Each number is 128 + 32 x the weight over its row's rms, rounded and kept within 0 to 255. Layers, rows and columns count from 0. Numbers have three digits each. The size before them is the row's rms in percent of the matrix's.

# down: layer 4 MLP down (transposed), 2048x512, rms 0.0307, rows 621-720, columns 0-63
# up: layer 4 MLP up, 2048x512, rms 0.0336, rows 622-721, columns 0-63
down621 092:129092149119137159164166107177109081122121158120079089179132092167139149133110158160159108130147125125143121116159126097102179181169142095119118124162148142096093166170116087173124119129173166
up622 101:187138115102150120095188135186136137158114190136096085104122102170180126121147133126102152148146142162076153138138120126157133139180124136105122115111118153076146085149127180086103134147061151
down622 102:126136130178154155116155082101182145151140091183180153152140132096115083116180184111132103166149123135111106152115096104047129158128145140111194122158118139205072138062172100192105134119155083
up623 085:137133141093088129036200116174130174155136139140093148162103111130097133150054105089114124140100077165095119138133192135134075153163169168157112098113071109094149103171212135128128143088146123
down623 074:113103086152161076175072171126081119174121120140145106149111153113140108115127133141156112118140079137195139140146081110122119083149152138114106144139108096087109193167078121149178107131129136
up624 105:126104065133161127130106118092150123150077178153141031166118157177138138156144146118098138103128115143105131142115106111151112133178136133107118193125138136117152172156116179166103053080085146
down624 102:160111094126084063167108098109188168078175125128125118176120155122133164104119125138147098117120096153114103108165161125108126134080110159158121182114094148114129114174145141147146066094127145
up625 096:106133088146128154090131145180131122155131144095116183142168116143142128177144164213128120115105119122066169132137150176174116128183120117121131080106090160140134155091088127126132134157085088
down625 096:147170105100179132097170125172147096085092079098132134169119118111087141098108161145147165035088119098125192136140121164134109142089087140146117097108092106072101150072157111143134115120126138
up626 105:114058132099072124183162133096171208148171112177185158190145131135156086143120139095147068104126094115082147142138139142149152157184100127134100140126089156102190196091074128182099133142109125
down626 108:144142119131149137098071123142152093121146177145113133087086120126103075134140135157054107078109074135147130152053070161168124117117114148124064122156142145122114156112128164091104093165157110
up627 101:137099156078120178114111117163121182135101059128118113101111160151137124136161188142093098170123072138087147140162092152139196181124156128129118109137107150126140213144117094133148132138140143
down627 099:064136140131142091129163133073108150140123112156095176174110076132096092136194129120124174129124139152147092121095110068139114109147098094167101117082174103160166151112125105113081126152202107
up628 099:108111125132171167083122140136146175145097138147096113147113142132121112171069166182085093116168094122112091161158133071117108135173122099100119103153162129148125109082117084060181130101083127
down628 086:142099103167119126136139109093126096132132162116101119120136086113174209162111066128130104103160103106113150154083046167000091163126083119157255123160194120078148102138159109127119066139155166
up629 091:084171087145123159150147151163117130115151103082048114074144107134095110148149161161128147132138149108114119097112107110133105147116133105121078090084097174170207103032095045148123120135114087
down629 084:136092114093141187135115163128150134161123169203166167119140130110142150119111062146109108162111130080097092181111110140117108168157106102072136177169089094106032150090131112123128181125140140
up630 107:133064100093097149170161125172145124158125128127171104143133077095174170163101159154196034135145147119098167097142108092146124119212074162068118132110128136133130123169111118121119101091078178
down630 114:152168153142143151117127165134080162163054160109145109165192129054149173122113163179106157124168022125133128083129099140119123163106112170103103101124119122124130167093115130148159177090135141
up631 102:129162054102188192156201141184144099150148150140169176158123159140157147197104124220134132093152152146105174170142097119171170121165116146117100135139077122112145151160107071102192116162089136
down631 107:128138160088138151072146116158097171172115163118170055149114129156118074099142124104098159137112154132128170087112144175110115195125080142143149099135158101129111138046224114134063069118093131
up632 094:178107185138106156142102122124178140150103145104168113159145102109231182134142149112164126160154119151144140104141124101165106152141113126158119167117155125154133126134117134156113099226109116
down632 099:142091097127126153187096127201146054164088167113146138115071115123153138111137136159080114151163076090194189058091159106172145072082134099121111152151180083159114134117142088130144138141141115
up633 099:201160063104146153102163123132192142113114192175108118116103153140178106135146141166154145140149186141062161192127129153150131130122149126096118110106096109107166112150121138129087154157100119
down633 097:122094150083065110170171077174177107114172046145111151120158144148128148152137147112104172114110031153093142142134160125129119136122135116146117116160174087141109097070154088155089205153088168
up634 103:143156110167152151155136138148085064132144089135158098106185166101128180163087125130138120145194174122108054204119123176146141152157122167153103144087107126166171123187104086096118096119070112
down634 103:071100152154123131108098131101153095116138127153114155094133062128146112158170155123055174142138186128208147126171126117168126067148121106180095093156174129104103124147175131100115106133126089
up635 118:130079148099186141161106135119113189166103136140147162089090136096133096128146157149139110094176151141103137135159104142156168133159094137060105129135089103140121142116103121105144095076077142
down635 128:121123125127115135167070090163154114097057142177179158117208165087168082154118206160188125105159107071094132097102046110062128195147162071172225102140134166127054101159145132144136132125122120
up636 091:149095142091164137087163106136133140150108108106164113094087176155074082153138175095106144152141116138135154166103130133149139151188117133099126148131083129162124148165088136138127113142133092
down636 089:101218102136137161190127123085105112116130171158180149163111097090127219050112178165138159155163150154090105100150093133061080089102075099124119093096148103093148129060155145164166120158132099
up637 091:093092122122140119075128172147176160130118111111109129185112077176129124101150052132076131121114123150118064083113139105140108159077171153150123154149097159102090204123078108169070066168150135
down637 091:145170126166165101139121124179120096122129094179094132124122133187162066115120086124166123159195144100180120122159083160130144103116169127149148076105170163124124069197142173186096135072163071
up638 103:178107055114124168087114143186078079133143154158125082102100140085110183145075111136172128123192150155158104135139100124153168143146115090087115131110187172132126054179106112105129113127077101
down638 101:123102126198114116163087144109156115172186130183129127098152149094164141110100143177129179142144126120143158136114151083146174073105154091094093140051157110042053146163118176140088169164089086
up639 112:085145120145123171065087146097095103141088101149113122099109077121099117133140095133116139148133151132131124133135112159152127161085127132107096151093094169149160157109118076140168133127142083
down639 118:144170153079128091083131088169124097144075138170110108139123109129092076110147122134115107138190104143161055110134149106129173121163166081183094150171178194188144166152187129051122147157191129
up640 087:108137157130092161147169159163102132131185173154109132108126095075163151135152168151170149076161145160088107138109116126116148149120046129058120095084145117070245163139109089135093109122129126
down640 074:143066113164098130097092120137138146168103128112093124135157146199135161123158176081116074209044133112150103132149116158183126048147199155189058176116101089152101145165191146138143123150088128
up641 094:096126066128116120162182148154156107152075131143108148134099153136128119121145102169133122119152104156129120112115128107180150133159182159092130121182070167165121137152117124133194094135152108
down641 094:120119138103128093180181151124127159120142117103194120101178162128191112064103089136129104135147135083132094114088075138120178062099165058144146098153136110127070094146141172141154181080132114
up642 103:154113146057129123141142102141116145130093182152120163092134109105140134081084115119124090116144202105107117124154110150137094172116094185072111139118098139132112142093141060086107142060047143
down642 109:210111142157116136104114126174137199146144209122115184131146132137108128147167050147074123129107107116145067098131120071169160116145124121107070154069120117119122098114108157155070140142096150
up643 100:124077133177160166105136172132171118182183160106138187134117133128147095075170144126133147148129097110095166130140122161159178135145167166162085104122108156089092129167102156144133119162099124
down643 106:070139156134092175170124119162128185112159132154059075172190082152183126152166190153131040105127142136112125130156198095163119160105144086105080138114097170090179132161109176129118107059141157
up644 108:165121160117157167026119125114148144135146162135142129173199169180155120099119127133187089143162147158167145166130071117157130170147078125100104122108093145108150175153089156135064139148087129
down644 113:082138139131212133142107129139133085182113099134106122180108172216094115111108155142175211150112085118189163097114182146175200127119115126098087165178119139137152114155125138140088109089159141
up645 082:124082143121090094081076108130119146134169147086132137148138087132140163102126130112228117137105129114142100146128132116136173165138153126151127165104094162178114077096109090155152131155132129
down645 080:097134152120151185089145185135152164107130115185085093084094163130149124107091107113123141156115134115134139171162057109139150117134069124131097065140138095136154098100198120140148092140082152
up646 097:168119170099123136055188217139087143117142085082135204100162130086108161155092143127157123092154155118124134151152151204150143123169110156136103134120092139141147138176117133133126157150110111
down646 091:113103112168136075085111123140146063120107096147186080117155138159125158181162107144174167118115157148196062165135158125118154090148161185070118167094122084204134101097163098157094157124184141
up647 101:102134110100091132072181125135121133175117119132123163186133114120143157165122084102162101149192139127133080098149107123173098113144050096043116156078115101088134132140055071145066085100093078
down647 104:093218115126147164142146141186149151139092105114136160170083128103167208132131143129153140118111144130103113136105120156133130139137083123146144092114102178128173099109180157086161118109155094
up648 101:138155078127173187087141138147146039165156148127157123133235149144119131169044110123135123110152139189078111167150108088142091094143111196117124114188143081147132147147096070137141073126099090
down648 105:138181142057117160117138124113119152137131165069126042134177133079078186097119142132114111064188100141123120143135158155134150149132140119149184100071121083170047121158153125147128107073171159
up649 116:162115114122096107119175157116145142124140139146143170151160135120110127094101151146178162131153146139113142174135122127139129093187152107110119122096099116097087088091117174106114060084086156
down649 109:144128106153133156116126148073155114131058112076126113182153121141189114157104083122126132083144048111129212135107138086078076151152173084148143142180079129170089158134136095120139098108118158
up650 091:122102182163113149116083182152217112159105112097154107126150159119083105169134178131114114142146116085139136098140151088142144163140128133184120068145124133191103142108111093090199090143124142
down650 077:104172094106090117175167129151056155119144161142127129084090130160197205080140108124189137125149118184114136146122085186133102131102134129078118139114142099066153141119127175154085115134144143
up651 101:134160082127115175039161152112164119137150075095099162116184147146118116145057140146115067111151121152124138126155105135159118145176137152119109127147127090138133124162075161104128125156151036
down651 108:137106086188119126104089125094155150164206105118083113141097120148169103130095151151137183126117119142144088157099115155144152097094162159152140094112196115177092101182172145103107116156152143
up652 083:114065182064187159117106098158100130210108087147150121123141113127172147202051158106192098104136106194172122124097137146134131146110099119101151159103132163165124132218169123127133085113136117
down652 083:133120152142132122109128177152127153130131100141105122172078152083122084107087101112113107127110172143087140122162151088179062131156124072084029108122069147101196130143086164124107129046140135
up653 099:072114073147153096128113132105136116166104173122109146154148070128116126123181161168135132162128164121138103142133103220150146140105085121102116087108132204148122154182117148121092148201122084
down653 106:148093162102157149092167122122122151126153171194129102108168114108186047151061113121184137107132109137131124194095107062121135136208118128132137142109130151102149126142144138151162149142097101
up654 087:140113090138152105120119144118103132150119109132123193183094169140083103092144169140110137165142115211155126118111119162133137172160127113082105157076091086120155097079097152161127114187138150
down654 080:072170111109135152178103186169111112176201143144127109097169111111142089144131134159137091077144108034166102085123139132137120079141103129167121139098156116117143095105101116131129129126131185
up655 084:110051122129113122094130116105115125120153164114137137162087152186086120119145184118185147118100118224098109179203152185138175078154122115155100126121127103147151071147128186163135157072087136
down655 080:181085144171101158088193168128205161166132124140074087180153114097168130190171143181108093149137115092125068095154120132094108126119095145105200147157171113096164190109168113136103123141126136
up656 094:098103113186136155093118100116089130137130184095096120165134152122181182150094123153136066178135137110132081196108131126139153135151170107163109137141101118172115141132101138151126085167083154
down656 094:119169140105108103046119108117133116129156161182155087166126146140089109073158115116143156121130155152099085162131120133037133190090173089177145114149096131187157053110159154156144140162173115
up657 086:133174145083144110140106070169102120148105148102114172155147043171103148150152109157130136094150159153101176193161103179145136080169135114092107126143142137165117165121093148143126123076129087
down657 082:064118115115122115191091117103177156128175089142094132151111056128087139125186146155103174124140123085145150213149097148156188119083116109070120184150185147134123101127126156147150147113187136
up658 110:154138156153120180116151149215191126128134140096154126160180165149110134169085151132106121137109152156078144213135137147157131178107096112163098139159129131148155115160102135147104101090142084
down658 119:164161124117113096139141123107055149125165102185135133090146139170091157181165120145164156120136158113135094106099123128090154138124141124104191129138129057052130140136179130098120110167148098
up659 086:186132110101161136161154089104184160174171101177124125142126195124105136126120159183124082096121109119130125172160135101133155082142099146130093074133153108138151134128141122171168140167100087
down659 083:120123100139078123102090120107094133144105159050120122116146063101131173080128135122203121099117120177145123117130100101069103185093124124057172138120147136144198138199141095146106123101096115
up660 096:225131117094149135116145136155131136152132095088127097167162130180128195168115082200178163184112161175090144120166125198156133139117141118113112126116096049128180067104127101129123148075113125
down660 096:107101124104073180097128132089135098108098174143134128108129078056138086066095119103097051151175168126109104144086090073084134205142168066155204131110113163130162176134159114108152140208174133
up661 094:137095114181109128114134149188098163134174148162161157164126112151135133128120174140185138101107125161148096124144127116142104141087092134128117183123029102100113091131095145124054085167121123
down661 099:155145108045207106143082116141128092143119139109138141148155147127135118104159113137130193152174097101092175163098131138134088145106198047167107170083160158092127110040132137100112127156151077
up662 102:146131142103128199170125213189089125147125126091140089134184164135116180090107089174144098130123054092066152104141135165154105108137178154085121068078176117118154164119097147107115140087123100
down662 107:127179119122042123131142155148135072131090071162148122211092099174150194069101062123129110118116089124200112177106115126101184139128171068132132075090167116116130079088150097114136182081143121
up663 103:098129101124120153037140137181136153147152143101110163116188138107232125111152130139153134127184093165144188115178134148128034083186208189135119120109137185171129105188134119159161099197059134
down663 106:070107074151151135105134167148161173110133187123190101116153107157163137062138114120127117107140101123089118149150123125177111112178122101167110081134128140119120175134140150056129179171132108
up664 107:120107145142191152136139167134095130150100178097120074178181118104162116169103200110115104108130145149092128140117143103208152120123116104121115057102112143155148150133142150148133122129150108
down664 107:149105121135129158158230127142123065147136173131124108194151094143114148140104139122126110160110121081137071185123101117139154169132194146155080118103133163131065157131137121153145141135154152
up665 083:094134133141123146133089103112119108165099121097110106080116125130124086167138147172120137145101079124145092128167085121116090094108117141126119064117159109125108108114091139111107108165139182
down665 070:102121123134142149107194163130109151135115134086131150102141099129091162129125099140126156106123128127104100143149105132000154141149121129122255140148143148125126086127199151106144144098076173
up666 085:093108095143130221121119154125127171145102141124104121127173169127144126129072137160123099180130115108111127215174078112158134095185182156153120132125089172194114160113179117131146148163083118
down666 084:150132126144115172123077130133173068124138121088146111123119114185135100118127128099160135168098180133130141165118087107180098105144147182112085074137129067158143087148118098114120112070142093
up667 096:097096174155196145155125120085137137140155131173050113106118104114167145173133152102143102118167215108151118121115124115134137091157092144123118113056132155128143128120077099096144099070109177
down667 076:174151143166134086119154105154145115125090127172129120148119178141119094118148148121077153089113126141134135128147170145000077090146103144080255126128096122128176125126141131102153127102125102
up668 100:153138132101151143129127126131154166182173116111107155121138095136170106137188120125122136136120085140055126098109164222157133128068135096168093154059088106066108144100037099072072108167138112
down668 100:173111119091123127172090085104038154164182103070122125119140139165156125086186153124135132086171142190114119156090134143094129139121188139084145133155128069154138131130114178090148154160127130
up669 099:175132142145143127149109088158187106186149152114138121096133138171148138124104075181154116124116119134123164103161154147141125128070084182140118086165131105090148096122131154149152108104066075
down669 099:143135160111126109160126162177157177115143151147133085094131161027107097151147094143122138164160113145166113112143127099148134111114095125134114163079122154108216113107063132067107098105214111
up670 095:156093117111097125120137162080212121150166146111130116185123124130120126127105181141075124166096141129113087130143148073161096186149117140140093130152101111108134168114119129121126129172128054
down670 090:105169125047155088127076081100129157135168125138077179152076116165121185017131133080190154134146188143178062124116114105126080172142122115117052121054064161069151181105116149152115119099146162
up671 111:110143169066128104125094125182140070140096166096107132099159116120090138139094086104145116074163180176135129066135075158141115182115193103091106126102111141074198143162162111115098133122122130
down671 119:212183130087148168150104164183022157140127164114053116154125128146075154089125098144064093107107074132152183124164091146081028149158079124179150138131144117122119114110090127187122119116082149
up672 103:105106057121208113114123137139140124137138099125110131105145084128170107168118112080129119123173166123131095175097126192155108078092099080175099162129084142122115075107101142147117125156077100
down672 107:116151139143150063188093114108150138104151111122056117133110130092213129095144216127097071157154111089067142137177128154115067134119164162127120141084128099126108098117127171202102152146175149
up673 104:209129133128144147118116128148147045123117129067103157112106170091186172223116062148105127134083114144172052165178155138143117140027177198100105097154123152145161150127045083117141120147150135
down673 104:134150116097164091090153178121143160152176092151131146110144156187096078144143122124053136143099070113168190122096136091115113119119102144132166131112133139139148121115149163141151123152143139
up674 087:104096141103126097129218133172134163146138093062095119166133123133130158114165154146166100090125105210010091069159100106135148123111149099156079115117119130109199125120126119095075190107159094
down674 079:116144108192116132142096136139149147169176162145123164161096078108127123108126129144110118159123159128135100156164108152134149186064130118099150193126091189163090115077123123101134112117093162
up675 101:213158082145070130174162143144145126112103135139114142170080114124159165158089139125099062163087145111124072168162129163150177150136063144163091088125130049155165175128137093127141101160119133
down675 097:110138102100206131131108140097108120145163117133166102127121155137106113158135130090100153123102148151109077073174106114168203167114140119141146063138108100160183116112100176152132122113160131
up676 089:142084136127116127154125150155155095132161173069148126120141159080099157167133121129191122197103121138124099067180154123129128104117151208087095087137143148134146123152088063125151080141152173
down676 087:181158097099166149084108100124108120152151160111161113044170118146179093122138123102143222092115096170147147082117137127177105156113139119174095136123158135172152151136151122102104053169133158
up677 107:095190127056145147094148103141143093136165198172120176091136146144144179090148106130157076139174170126116159177117080122139108042183109164090117083124105141158132144140102109114089095098073133
down677 109:186204161096097071090077102125104152082073181222134132053151111107155195054167118130107108132183154139095123111162139132071181113188065198099143116099161131093135151108142088123180147106148141
up678 079:190114111096176072119180103150126092137112184177063174161148085119099161143125115129056103061125095144073132131172174188133109070120129156089119159104125136109161171086117146133105125093144117
down678 077:116157078117129122157165121134128158116119093173092116129124095126051122113132080125082117132119073087152097104089123118140091124118074102132119184104106155086163080109164112130164154149199125
up679 115:181163057119148090115176170149100127185152139092088127159135123120107108153113129172148106095134166192098173147178130183168167060126162131061114074078078090151152181109134107104137125130107115
down679 125:110136126073138153119140163120153140146133139178051124138172140082168151134134056082145151043183082124125124121119112146147116159147140160087114130128140108104148152066176077107168118154114166
up680 125:135154142172203153153123100173074127158168142060114121150133119102178135135087089100183079145123158136141198202179127208160105160134139073122100089100138167124143088144092174203102068096131098
down680 140:100102134042093112107157131174128103145101147130139150126125106127206180167073093123156140145140120121170176084140124122142126080126173099110162144120063138135137097091103149136057124157095070
up681 085:143114142115133146124100124082173165137074056154154152062112141141087142184119166170093126149140065150133146059161164155160084142103101176134102154084128140186129115176119177108174132133162141
down681 079:143145116119111138144118095172152176064166135132147072106101125148153102116108190056131144136165172164137121136093125105098125073102178172107131082114201121133108131104212161116094185139096088
up682 107:138122155133167218152124161143152107193109153144122149145048150102153157123152210153114177152145100200143135161143112201154210107147156140060118120133128133117098181114112182159140081144104089
down682 113:114101178162145190121137121075180175102162185151145156209120141115144124123115116102109115178071127141129107148120143124146155112184103139178084115143132177155174121116118117155095138099113058
up683 108:129073163088131128143104151152123147153146137108071128179174129156111136149111151132112092191123110195118144084114090157144170120087123105154112090149086157186184171127132092118159152112138126
down683 112:135153113142132104148117134061145125157142135154158134183106055060130095127147164131162119108164124140125130172165158105137152133133152144088109091156112087154137165142153085099126201174145107
up684 114:169117130100123148107169130120101152154120127181138158098120112147150121169130101196109125142133164162145157126142119100159121128153184230179101178141131143070146147102132115152186134119106123
down684 122:095149132121143163164111178133126095154072067100137014169100059187111148091170132169142183079113145103105126147122197142164170129105142133105115100191060131134180122060132095120107098063144123
up685 106:105068128141103206127164114155165146151129139155173136130092058122201098134125142121141075117130137148133139157177138152151207153162159122173112144186111059086164158121105110135119141151082129
down685 108:142115161148147132184125153152118113085159109138086158070081141133152137113121083144134122082128147100151144105095111098145136197098106103153103132150139120115170133080143109127139194135077126
up686 099:175150109139162142046146080153084120182099137165106159097160133146091142151102150091095118151125081196144128113147141118156140097122147148146112151129134134182121159135078158118088167142142103
down686 106:085094100102129146122116120163102150147206159169102138167110151131145103129127096053084122159180080088158126141151210126136141110101172058130154131109129170122101100095185121147133089137171160
up687 099:140149134122125192138108109106130117169127092093144112132197109100121148096145132166184096168112100083113072115213082075148166153243134141114104169124148082111117179167080096100142097172105121
down687 100:089172107155157069154144124146086165186124181102113123143131123123095022162129122122112103164070128120156143113123117116197089109146097148145102173135069138126133136104099122138181153101103155
up688 108:150114123151101141137187147155096153140180167156138142109106162122180144100089152145143136111122168137037098153160141130149138119151099116088103085085133140098166093085098087119160096116094149
down688 111:125091179114109116123097130123121146120128096062135116121110118160176089117124098143088097170155144111128148121109151100115096112097161200160148147172144084139102173146118141162111168123133095
up689 086:163140128166187087150143111110121124128145088086083128109194132183115124137162149170179114112137175102113151110164124164160167115184132143148104114096155117135149098136102090153186157145067167
down689 085:083084144135178135148152129161125093134107093185120182201074089099155072152146131122165110128132172112129115159101170143136105139084153115131106136155148164106091082068066131153130103098151186
up690 092:191179101138147133093121140119140142201169116160106160113142096117139117150092130128140084107117080106145108118146130107228159152105081149153096135113091134142141191122056109142105148192110103
down690 091:106065114088152143145140157182137158100120106122105126176179140126135139089133077140129153132069119144140114121136120129127123116077071102174106119145137098160137125088051135147097115109150122
up691 131:064112145090150186135188146176119134184168105169158158148101132146187195098142114133129115134138126185145133099169072118154089156146163136089129140154117138094154087114123131113131120098098108
down691 127:125111181055123130137111192147159111153051140126047135123163135100109107097099120146120146163216094175132132102159125073105104130160091106104133121119137145137145126151109087162146131153153163
up692 084:114133131070118139145159123149144193141083169163098166092142173140095114112133144122124113103149181148101141157119096145150094114130157137113116130093067129095122098134148202117098119163073086
down692 079:164079107105103103153112147105125133124187125080132069248075130162105109092246110148137160158138115127142151123107103072204127181140159133165106184168209109130125097119182106150162148100123183
up693 095:146169098135154097030142092088096178166160106157175128119108131161126159162172116138130063188158089105134130144128110166140143167142203203125132186102039145161104115174141122093118151160119121
down693 095:102142148046157114103118116143159114140050099190119085120194108128092123079120130095167099104153102168132150112092168202155102168108133125081107110092083096121128114148121084128168120080132165
up694 099:169111145145163104153138098162130193189050137193118067141110118159195128137053133166127106119119089166083091151183181100148117166098107104120118124139039157134138141116118114115092119172123080
down694 100:134131086098147117125082150179206099088152126126145083095205114083108183078086114126169137057087104130125126147126120109173106073154147107160056197154092115120128146113166077188225128120093120
up695 098:145106111125173127085192165124118155170126185106099152114140128155128114110113125100067103159202120102102106171123146137146175195133173130079109117119096139089119167110076151084086104070111160
down695 099:132134094155089149128173149030123114118151129147173104100152141147121114135160149129167109174150108083124128131077131139128114129150183095128131180165146096166210154158122158116186115128100165
up696 100:123135072095185144182184120111186105145067099109132096132126212145153063159168185151121137126110139151133059157146141105169158136081111133194091078124138109131169115156105157112133155188146112
down696 095:093198152087121133137132160134119192148077114122097110123119118106065131153074105100135112065121119149127120099169110131108150076131115122207140108105146196143160127064107157094119080068102089
up697 095:125141130174118142134136173125079121150241076172135089097105104105150133173141111153153106201114131105133078076131110092148166103147077162086099120109153163160161054118056073108132132153123102
down697 090:082107172107162104149056104143126134151078180092131139180117083104145128109111160142091106101111165136090174202122135103139102145184135140127106095119120155152175160191189193172136119090173145
up698 108:090098133072105112121158102122165139135137115156096137095155126201164168148154150138182168172126122218111117142148072083145115107139129114086111144122091105084165161186083098089117090149109082
down698 109:142137128165130068129119181144142127090121172140104147167142136124101098106157151148145136105112173108085121095129059166178192162132079145126119144136122123115143108135101123084144169147096165
up699 098:105130155147126115070134112169062157132168127171101163133114158120094220111123107156118079120167104157138104117122106137135183134121184189137120170123095177147147092214122104108124143136106168
down699 099:152062147055157158134118150101164085153055163105141142155159113120169061134128116117168148143055129103113140110137147092151071158122117085092102159143153135132119120084194084125111132129123108
up700 118:139098116139131184165128140145117153182158120147122119150110118135158135162081098124149079112089084135064131150162150157183117031176132169144107118153081083131130164126090108144153103164072104
down700 123:132142151049136167142102136128132123140090114081113120119163135102187134115128146139129173091082095113134191153101116146170123139096052137153059131091191111113196150107108144132078118136142116
up701 099:134067140093106167118132187122055107151093109117038078181112143101140122185069136117180110132198147158100115128165160119143124127104128122121127099082112134177221180148147094132124133187145129
down701 107:159118133155128047146080143166119086198123170157065152133119131144137164088150142122072140196180167145079090090108131160191073151162109140058088122144112161157160126104117107173092141153093119
up702 101:091106168123104153115116155145146130160104162104119102133097075138100128128104096157113125115101084146117044097198084104144173142123084147120107135128133138153151098075109119098065107108112100
down702 094:159121114153137071128193168141057075110114138161126092087175096139139213132099115039076116126131130187231110128121118098105143085071091105173194128117114138121133110132141126165168146129146130
up703 099:093147150149145150143193134053089158148176081150142122137101051124078161101143151122104097102069122114119136134161110151150144122151112193128118084091087108101162103170108102125144126069092113
down703 097:090155122100127104115063071110082116123097165158182190119106103123203143105086144084115161121109104104091147107189074105113177138096177089127149117165109168153066149151150095155127070141092112
up704 092:144135143151138137121089152105150156129105131110163090141168193108127097189071116137159104095201108107126092128125134109152152180143151190181119074156108175181120126097126082094169075117129118
down704 085:152164074124145127146147094112112182085205152189119104106070124117112200116155127122100113057115092184080076173062114129107147070135119090092117156086110119108166134181154130156146144133094097
up705 093:119137109099144178112112117091156134131100073165123140081061165156134168139105110168112134074164123158103196070187090066139175145165156113146124108164144147111114109099152142154174086148102108
down705 091:166127163141164130087118094136117117133122140142159086211126086087170111083092124126130162146120146138160088115154073090138110147075098127090089151163155099202161095196139167087128121180124144
up706 111:085140108098038153061109106159166101125123188123180125167103122185109161175164120178139094120157176119079158128144085130151081136160148116177089079164142114128171148141120133108117088139117117
down706 118:121113163142148081126125165121172130133071128135148151143157101181085137089160144160138121135092155109093150168144099149131210097121176063093129178140150138164199153102154072102147076111122133
up707 091:181159099099108121112094144109148123162176123118096106116132099137167198168146081130156123150098165121088064099165146173167098128093172150135117167156097100160126103120124169138092159076126125
down707 091:103038133134178161082156127188090101135153132134114100147147081108178176123138135162126157127082086149141124158134130129093093148099122071088078111149154109123110083093089154095081140107159157
up708 076:154184121083094115141109099157111142141105148137110106091138107134102144124111134114150102080174220119119148086126178175122157129095137105103119108080101153114148152145142110160041131140128175
down708 063:110045153047134157124129096149095088133100085130116072078133116158122177171130076148163145107151091123159156157190102144156125169102180192142085175115173141123117125156181136192139131103145191
up709 106:155167157134080133131168125105103048120157166060139139122116122092146104140130175125150130154162154154125135172150146175157140105130088121175111113117112179132194121142128163151145136134106145
down709 102:130117134127144119162119103130166055129151100179220122148124119164174141106128107159099169097150134144136076156180156117086077112137164158100083111129075168159051081082161110090149100098162119
up710 114:134115150138124105091164160118150099169150045127093134148152110159102089130128102147144082113119140144109127140176134144167168172146113158165100139118117148122174132138121092162180131172127122
down710 118:206135164113141134099201109141116129106182095149141137141108178162139116189118156120109152128133135192109108150142158128120105116133153169061094113143135115077103089118144205140096173083164151
up711 091:156109158121154133149181174103086101144141128162121198145081070064149150126102178115149105146104162119111102145166049120147084134089120149065107166080159091103104147129120107104192090173140082
down711 087:136139157138103075190141094088128151142162142154074132144122139066101163059225110100086168160071142111097120127135165145120171097080137126165147091109146145190143160129155121146134059062092161
up712 095:107150120129180153150140142143125081157163103146105091174121114130106136107112160174160118179106162117094176116167108125147162095146076115081106158127104086154132102124120169143090137103069103
down712 095:117134123096145173117204153115165194145091122116127127161113130132115102122116118135118157105149081125133081167119169080110084141113149153143083143126114109076121199114079152102125132133217098
up713 088:093192112119092155084149130076129129155163149115140121140075141158111179140143126105118097181149163150072172114114094169150119153125173141105110215133105111159120192103119113119095089152103143
down713 083:116086128106207142125175068090061153123099119156102114146161126090137073129119152091142132130148086126152112096137116126086095159165117136116164139069121139086120106160185119205190127081171147
up714 079:151134138130135111106215133109130144150190159160139155135110178169145088124128115152147121205109165131097109130145122143155136110142167123162098083085078143108163158133073108138135106100100119
down714 080:088176117104171080145128164140119103135170056122131110133164111143100105127169124170111123135123113118218085124106100131103124108125157149106135158136194078131138096135166057170203095153147113
up715 111:074120136126129162102068090132148106198114127135180102116088137151154157156162117133174112213171121158100146149160146110156132098127108135131116130127092088147132149195135149098077094130101096
down715 115:125143115141140121131131133113147110101161065146082115127151140128097120120110182139103135110105116139103157105129100112104188129094147064144144080092155107099141119146182162107108075158125136
up716 096:159093102083158127037097172144173148148087099140082099150136143123124157135083129096130135160133132179075163121147075131146124156198103163049113195119114105161107162168136090165122133087103110
down716 097:067109132185136170161161159114105102120137108098197148155178141136160133131151098117060104123156140107142139121149109119106207100107148126177118105143153087115077181132142082116081038119137130
up717 097:078168167128124114114123088121201101125180086142195105101107155128167152168127167181132145167142130145085111121146124111139105116122118194140100108119131053199151153148134108077143135142104133
down717 098:126197169101121114129181125188181172114105153115143068073165107138118174141089118114095146159149094106079143087152163174123084104121135133102147118085175134172086151130159102183148104117128135
up718 114:149170115147196197089140136103143120137122135107085092122087112139173183117066048121113122173152203113117158138117106126147138172080150137097105134122094134127161115167130100126086088172118065
down718 110:148105162131182127143170072170147045127188127122139090128155120096101116173124058150176152133089141111179172158136064142118131124184089115116085137149110135176058112177152123076144133126089089
up719 098:090073121160126138073144117107188116168213083157128102170153142145062125175068153138155094172134206158131120171165143131135144120112174113157117112148123086136137189140108098120079154130146125
down719 084:078186125103116096135100115143115160156143119170141113087124136179125147177145127100197162119119075151145144140092133171000162152144085116156215092118227150119167127130154139136100113161159145
up720 099:149175121137139174129135092128119114158105110140117118091057113125084175129107191155116149100123130126074093121155132104141044131146132179102118134180169064149127155201100084075071102147099115
down720 093:114120114155125060171169100179136154157150119119070061124190160174138145128136101154124183102098088143184135120099139128181093123156212164117142135059181161182131108040124102131141094037149134
up721 093:100131078127088114103123128121068141153064107161142162141105087144083129124098184133160069115123130113136176134129161188142097172184164182134118148146115042085135116145092123166106118097113105